From a checkpoint of a small transformer trained on Wikipedia.
Size: 22 layers, width 160.
Architecture: RMSNorm before each block, rotary positions, untied embeddings.
Training: a variant of SOAP for these matrices, 362M tokens.
Each number is 128 + 32 x the weight over its row's rms, rounded and kept within 0 to 255. Layers, rows and columns count from 0. Numbers have three digits each. The size before them is the row's rms in percent of the matrix's.

# layer 12 MLP down (transposed), 640x160, rms 0.216, rows 308-328, columns 0-159
101:134081140123149163097136142130135163086081107139097111111174207132166123105145185130167103059086131176147141129113156167078176108155194131132148177116184145182084158060115111075095072209122133151137086185161128164135150080119117164156116080144192128102135153106169111139081165143146131132120090163094137115157068161112149133131149147123154121159191118080146074167117081099119138128154102188078109121147076126150132077133172108123175118128124119122087122115168124094131089135164150
094:130090120165139194088161131102170089118166133159202088158141105094123082125090133124161144052169105104143147081104151151136098184190117097076121109183114172155122091089101161151077156074161116099142181150106141131160156088153139130130141141124128142091186162112137123114047116131147106147124134176149139133073047114122124135120115113139161153159147079145074110086111144126129097155081088200146095086190107128134082160147147110176133088074164152124096109128086090145095165143130091
091:156122173157168155157088104156115134184117127134125137147111144120152156174106105125105114159225126132148168130092133100137131128103102096110071128112118100176177103122094091203113118122137137109104147085143156087100103083171133111139072086119113179134162123115131128153106119178104118124132093076186080122155131080083141146105137133152076118099188167111114042113084120145105104101195070124128086139178146073145153133156183159086168164120072149132160101122147129117174201167057136
091:145132239141142133176156100070140115143106061098128141179112107115122136069071142146084135117089116177075094149159194076095082149145114135111101128150087095087143132122099160114084139130120164114157152152150192095098149147159140131138096131106125148148155082142139180154159123128129097121132092098191126125160110066135032089114194110119083109095125118122143108153143137129101226150119135120200147180154086119105075132106142137064107098138169135127125110140153099145090122127146097
105:139141161142084142182183144109073112110151114128085114179127126162148181134129172112116150153132121148154146152156171114168148140143126175070081101109126120169060106168116150123132099163111097142115071102171067167099155085130096125149174140103072182139154143135106072172083083122068161137125160095108162115225153161129078135110131089081183079133139131133120200104144046172098114121163143124139143142126154130156163097175131109078132129122172079110111137139133132120129095058114179
096:151190073118140172143161142132118090170057197134105071142133147157104190112121196127143076157114095162097141067061153123133066110092148145146114093140087060145137170163129156177116110146130107088100103070108159108108106068093127140148109176160160153149088047139099083072144104119095113124115086108134149094133097119119114129110092148093171171180086158119076137098133123114090119113116181137125142072110066130150079144137122099076133162131163097140117142138108126148121146097131182
086:121128118169142143064094067135134144115124119126130210129136122130116065158169103184150154092130153193176145101094173114085124123108127127185176088074163103110166125184132121067146121080139071098163113127106128133159093072151071143080104165171126136136076134133158134134189131213187125057148160107162133104099159135132170172157128087120160114116089089153127155162157149174101090160154062109140089116144149102128116171173100093120162129134137134155147120175116144156113142097185142
099:113170134126086065142121165119125159156131116129062104106104168110109142184141097170160118184088107153088138116140181059106200126093163112171160078068167140048187117123168112125133195103077111122120168130133113081125198108115115144155124097073107109148172110148104147123135129130187111081143148150123125082099168153191120105141116175134163128115115143168137136098142143128137116165072131129148116131100144218068062145143152140113148081152194157078094121115125117099134142138152129
100:148173079116118134104180146100197128086127164089110143153159132091113077099105143108077121139097089069131144116120132103110100117154103117121136151123149107143168117118131077186178136115093137172118113118107161104104176154132108136096058107133117084175159109144108188175137162170166141120173163105177111188180195178115149162088146082100156177117113181142140156103112153104118088113152098122144115142067189062109187104077155132108086112118173154108166167127095193099118074168107120
103:111165165106151112176097129152093106107185118143048177110136100147103151122094125133154088078165111171118173100082120151077144103147143135149072186093162122100044058117103146133071205144154129162135144095186157130087115164106143106137153169118138077184109160171115140120134107152173103052128154108135096078183135157070128100153165134132044118126160131118136140124115159176083109117142135127148156095137082100121112169134097146088087141145098139116103174143152151151109101167126187
103:134146192076146065128117114152097153162157047130142146140064114114125106108152154121141134071112167136141170113163143125083143135129151169192129095061087109071094162144119119083114120097152127113138134142132112159160156205108160070193115201117186067153192126127110175111107140121158173103060152188087122125147135167172133168116128121133095164170175077138119084086130196141106108110108149118129097141126108119144157100157194167126138123146162087140124129147102142184130084134137134
107:113113139107089111125183108114115163145152117111142173178145118081153144216141093158147104172164079087109165152066136066149146178116140106110154145122150068112102199088142147157112100132140157072126152106146119113152153144133120134143083138078092117120099119051138155147145113112104085153187098120184130103186107116148048092155128102122063122223138112127154149179145080123154152115121139168127154167134139093128136150134159171098174158159096155156088144145155116119081190146146065
106:066169076100159119118130104169129108140186142124103099147136173091110117083160141136153066128182144157121104089071110080170143167086136099162099126111138135135230172167130122136129137128114077187136120134096110115102144144126056133139113102158111098135164145154098098102111187136132123121109171162131155128079232109117094148108166146146123127096107150128128134082110090076110116127112146103131150050162162099123081052125086069145113103107160127051126167119170165147070121143105131
110:107114168087107093153146075114134119129133086072133153134086173125172149139102146130177162066168091165032100119145133188140061097175186042173051111139110127067128147148117145124165154111163110162107105151098097127115135122110093150195114174122131107132089096111128128121135068122124106094150135202119108164106151159185106103117188138129179136119140165089112128091126119137135159112139170140097160191132151106137201157114116118137134104098080139137169084066106144146121116111132093
093:154170157083155138117133151139143121146111093098119090110116131077120126178146112130151134127184091181100108159087131113106114095111169126150184165152229156100135120117117126163094122153130156133133143096091155095138087085161167101148116088099136153141186145110097212206104138112090142180103098187178110052130164094142093110098114175182087178105124062121125119157081126149094096065199148096099122166149134125145095179137147104132125148092107086129090148090123145120095142089145081
102:084072138106151195116152072156095147097133097197128050157156130091179104033111112114182137143131113174038118102095130075133137139117111111169102182111144120204059107147113149095131162137129103155165090117114136096131130151128123117087156139101159162123121078132109122160087142126140162125150156144150153096129103120119135149142126173180097160131126141103158123147141142135162151166129122132111098108060072105155081166159197133180081167167125167135156079136171125142155132092101195
087:131144159124165156162131108121087184085102086168097137095148138127193110093127146141104068118091083065140145092145195134125192128119128164114190141096089132085086088178113118140119070082137110090103124078189151134146137108140102189169161145136093115063127133090110074125123145196136107104144119054109131127133130148111133148092142105149091124112125128161120130189176163110159090166103113134091099131152048118142173136129109101078146098171104178154086160108068065104181123138132131
092:064135138124164115132105125130121107142090173120186124172042168164106112130130151139112136167151143143161140103118129170094194081104123149099137162145145177114096111143114125185133193147123180153157114129144187114200043130095097120129123123116101128150126149158190085118108083174151110142117191145101114153195094118129181109123093147086165120127152195162147157126089158134186104115127159115146171141123195188164139150114192130161123166183116093142159113148158094154117085160145183
123:128078184105070083159123136115133187131148141110085166113201104132121140081166161189052106163146083218103150141101119138134083185147076085071184165140100152114141120131178123150082140094086109083060095123130119112122161108165107119151101176130077161167158111121102136099111167106168136101164151162187153115113099104171145069151100065154137116151164103089088178160102110132131128120134154092145128135147146097131157143139134140131175080143079144148074123138123149146192129113136132
098:147095139147154097146161059144139064124162107066138150139159204083083154142117177138149106179151124068135133128107165158106123128156126143147116081140122137106082136124207091058146091170162122140180112138139087100190134156126170174105141132124070113098103081106104119156152128083131161110155117115145103178156151183130140162151115100175194107140108140169124167143127068121090131149098139118135132208119158110124152053143093105184129126108132096154067139079179139169171100151125165
092:122084109132145121095065164098136146167072104087156120123137154124143130099186111110170169115109133096128133143135110123102138126111102171084130165122110139087138106131148088081159106090109134151194106110094150172174183095153101143167130162117086117166118117080191182148078090110139125135118137075116102127156082119137125139172180098132091135139102167147177176097091145125133134086130135131137106044146217127151097181134137183130116034180131053167093127132113152107148072194087120
# layer 12 MLP up, 640x160, rms 0.221, rows 309-328, columns 0-159
095:151161136091076077150086144113111096158107095116122157075068201116140192100170172185121127138065154159139122108112089110104154078103163145137163127104172109143130151217133176155126077174118116131143077146164126125097134180105117117126208097131129132151041150120131084117191121177132083085117125123103148175123184120128106106085111152113119074115105145103159188168088142120147158102144095060138145149110136159148152089153151128101118157120100156154137115194125126126151124058097125
093:149098145124166108106180155058146112098141152089110145145132117108081112127137141172139162177101164127092129134196122144130129156203181142153125118145125132163097134142169172055105132185092098112143084131113091191087140135119107153076146108123105078160073170168118143099153115076152112191153113139113135119128161157183114129155089077103175124171077083137095143098159173158160159113092180117153112087127145144139125083068115130097107154152136134156187187126082141172062071080115108
095:091163020104089151100158117102093108083125174133139109146135179131164127176104103071116142135097122108116170137135081191118106128179149129179126133125160211225123078115159106153139156126124090132170093092118099148121107108118164101146190174145175129105101156129149056111107080136142128169087125145131118144145136159118149184168093140122141151129161102092137171114150141160177112090083074134133062090123168137080135164138104153161149216141100097143108136103092105121136114116090109
097:133058089147138147145135141152157124109110147090131100114103120158094158090142121146127134088090121133077137215126148152183163151154082148138070094139121156072160212176125117162103096130108162114101088089162099119119162158075108133143130133116126191158097140094108114030147083094119125102154175117094105104172090105115126162154082140130092200086122184141117106124180125134132125129076138183179195159162088091056107120104121134141085161144112102122103151153073117138099128122076135
095:119143108206144129120061162137072102112149149161093162093148129131065096168167114123135186094141104120144140153120130128139095110107069197118089119151151146148134142093110181126113135096189171172134176154144103126197151166106140127157108132106121193075134142101122175145122144169187092129173143139150154166070184145122118127120111132123108066121158063191181122140145138196139158098082065094094127119171106137153110132143108130128174131119131112119126116145179126149108104163204049
099:164135131097108106186152179135134094138128096098156094098143140108198154072139123125120078138116090104096106133166072160178141111178145106094080159176047184150086128073164130130080158132080149150132126112148159143093177179088180108189142114175132109096150095152100144137106126057101130148108059115153121153091063140149092074132132117125098138135175142094110147155103119106138163121073174130094167124120127160117116106123168187112094118112098093056059150115127095126102153134081096
094:125103096143120115141181127136145146135095114189125149098168200106110091128144133123134099136184140175150107147144119186099077126108125084143146179145113146206137103131149096105118139151122136119081097176121153168141115116169097090165167146158143168113098153089163116118106131145066113163097039065119067154147119102131164143102069081103159117105204213145168110128170157064100098138046129112091136124157140138125139132101126117122156179186139139105169124186081169147121147117173141
099:141091183155173151155090156122094114165161132135093136041106153125110184175120122132149090106095137147156142171113094125172162115119145091102094103143134142133113104143161149104093103147139099097147207105130104082167156108111136136192166145164112089078108140104161114082143122082106073109159093149135122091062095168122091099126102133152121089107162160102091086179128069143093166166118128151154123167157038197180071162144092120128129139172127101159108104109215134154094149147161118
104:175102090159078160108145148059073121171070086175107138115100108116095125129069076142182167133163187147100146117103108128168101092107140147123099085185119142121136162146178045145147140152119119140113162163111157145174074103138152133133077170111131121144162165124162155164163149115162152132143058153147092127077138147159107164156079092160208124133118095164087128181134061134094136177083127091067151078118135136115144125122124131140152084115196093099135080118103126159115143123174146
095:142138096109163040123128150080101169111087174169107170172198105096145134099080111103078094141141110157159118145115167125160195120106120142093127149109090194099137101125092138137110074132077107168139122117155137086110101109207081138083152079109134100114124176173164102126177120085135051123130142066121167123109050136095099127121129119092089056143093145182138107113134151074119137092099105128186182120143088161142115124079073144113117174139128163116118087112098144143143143100132112
098:149104095169205117124097121147148111130111152157120137159139105125106134097112125102174058151103136165153143161167102161126143173178087142137117139111072117083139151085138134115146133117197161150107107087098147111134178092078085160121114220119085160139151114154097141186190135134125115181106140076186135059138201118144123176118212156178125140156143106146154087149176100131106177143127188113194166077147137088143139155123169152141104146163137169103130109174129170098173137108105122
108:139123165161139136047125148084176129124089137113128166116130144167128121137127082168166187138087110150140090169131166129176131136181104146081084139155077122070116090178110128103067185126166203107138092154130144190118123110121121173149169124077183119099155083135173100179168105173049135079108121092110133105117055100145157102099119098122133157174099099133104181145165161141157148109162107127142119143099063160109186079106141160138167103144150128163139074108137101095160132091121106
094:122131143123120113165092147092127097131033111157127049102115138103198152106115152127153135105109159165109106104080152141098085161117115115184109162147119123139166137109111122163160119134149148121137121127168145154105090118125124128192094117046106169062119152114124201078077159051154121098156158137139154160128085165106111185125080131183099136082121110132117085118156088088128089131126131113159103108127074178166085169078128134133086183138117142117086168113072063118152084143110198
094:091141154134080046136074107117079097126144146099145173125150122168151164113147114132144141170104125082104128090148104112104143135133097132141066116101087080138119123127068158090146103103133096141191103165187102168110149126068074111092124137156098109130101097160112056061132084124127134085144179066102149157123179142136170144171110072104175072124119134124131124130217161064175084149104151169118125121106136150065136111106121143141100189150124177091129137109109112110158147168106197
108:165160187200067130117095163105142123137116090116100179064136146151099163144103164112127120112095126092205172110082128164084139054094148142117128072090100131088145160101128162156127156158123191088101147070181116106066087117156118155083122105155097097143084139127155120131134099121118090173149134125124091123097115105160100071085140074053130096117109114157137110105105175180081102127143122165137183174144103114149103145124072144107200141119112109103124128113097162151138159130108048
104:092112096147099084092122146150142060129179133146137125122097103129097143155122124099142188153156144184151147174106067125099062128127138108139099155176185123130135134061106148130085182144118120123149134184077101126132099150128168045152114138142152150165154099150177231088114111073132126163096108195109151126103104118117138144146121172127148145140176169096162143114128146154090144151145091126147168126095181157132127133119153179170112163085108105108221078206168169137119127105143101
093:118103102137094151049077087169116081125107091144187152117192118086109126117134106141098109119133131187092076099148118171175092119125091128137077149131151102102190097122099167144075036124117112138144130105128070090145129093105140149079166059179098103099161117127071127147151159080138141124109101143151100101127189191137108118148093138163082118083091140108096162101077167082079144127108088136179108124094139105094121084161151145094104129115080075086114126159123112140091158165173105
110:101097101107146148144161135154127151152160159178082130115166125113137173164135161143091168140099108168134146098087111155186095159072107063173165103090144113158123150188091154142141138111158138114081095118088107124220106141191085158126153097202109116118085079116166124092106065141111121087077103101128172178109143111136099093088108060156078150106152126155108150111154166114145108100129150135119146100160118130212143125151089130105194100060135104135083137096128108186146186113107120
102:106114137130053176113165132137101141131099190149134151148119061150124143089096107087116180096055138157128126079185150131125135143115145067113159177121076109123197183081063086171154093092080159093141116149139113119112097116073074188110113150145099110159168157073155126113108039126164088122135126109104065151112135079131125144094129160105192180119115146173093107140131137155131147196126121122158142128131123099168145160161142113135108160191127160109093104167103105134135178108119155
091:154231113137128095110144122152139128175146118094127145076138132125156111148112159112099093111132142140116132093084083145083110115129137116170111110104146155092136072165153115137113164148138104124091103170133076106103120138111142161126152193110172137046145182150147120140161132127120119103183172197148134116146184107070134124096136163117146147086204108198058054132159103143129125141135149145125109166113073109149160075159130111128146207043137096144130150190115140174110137055109112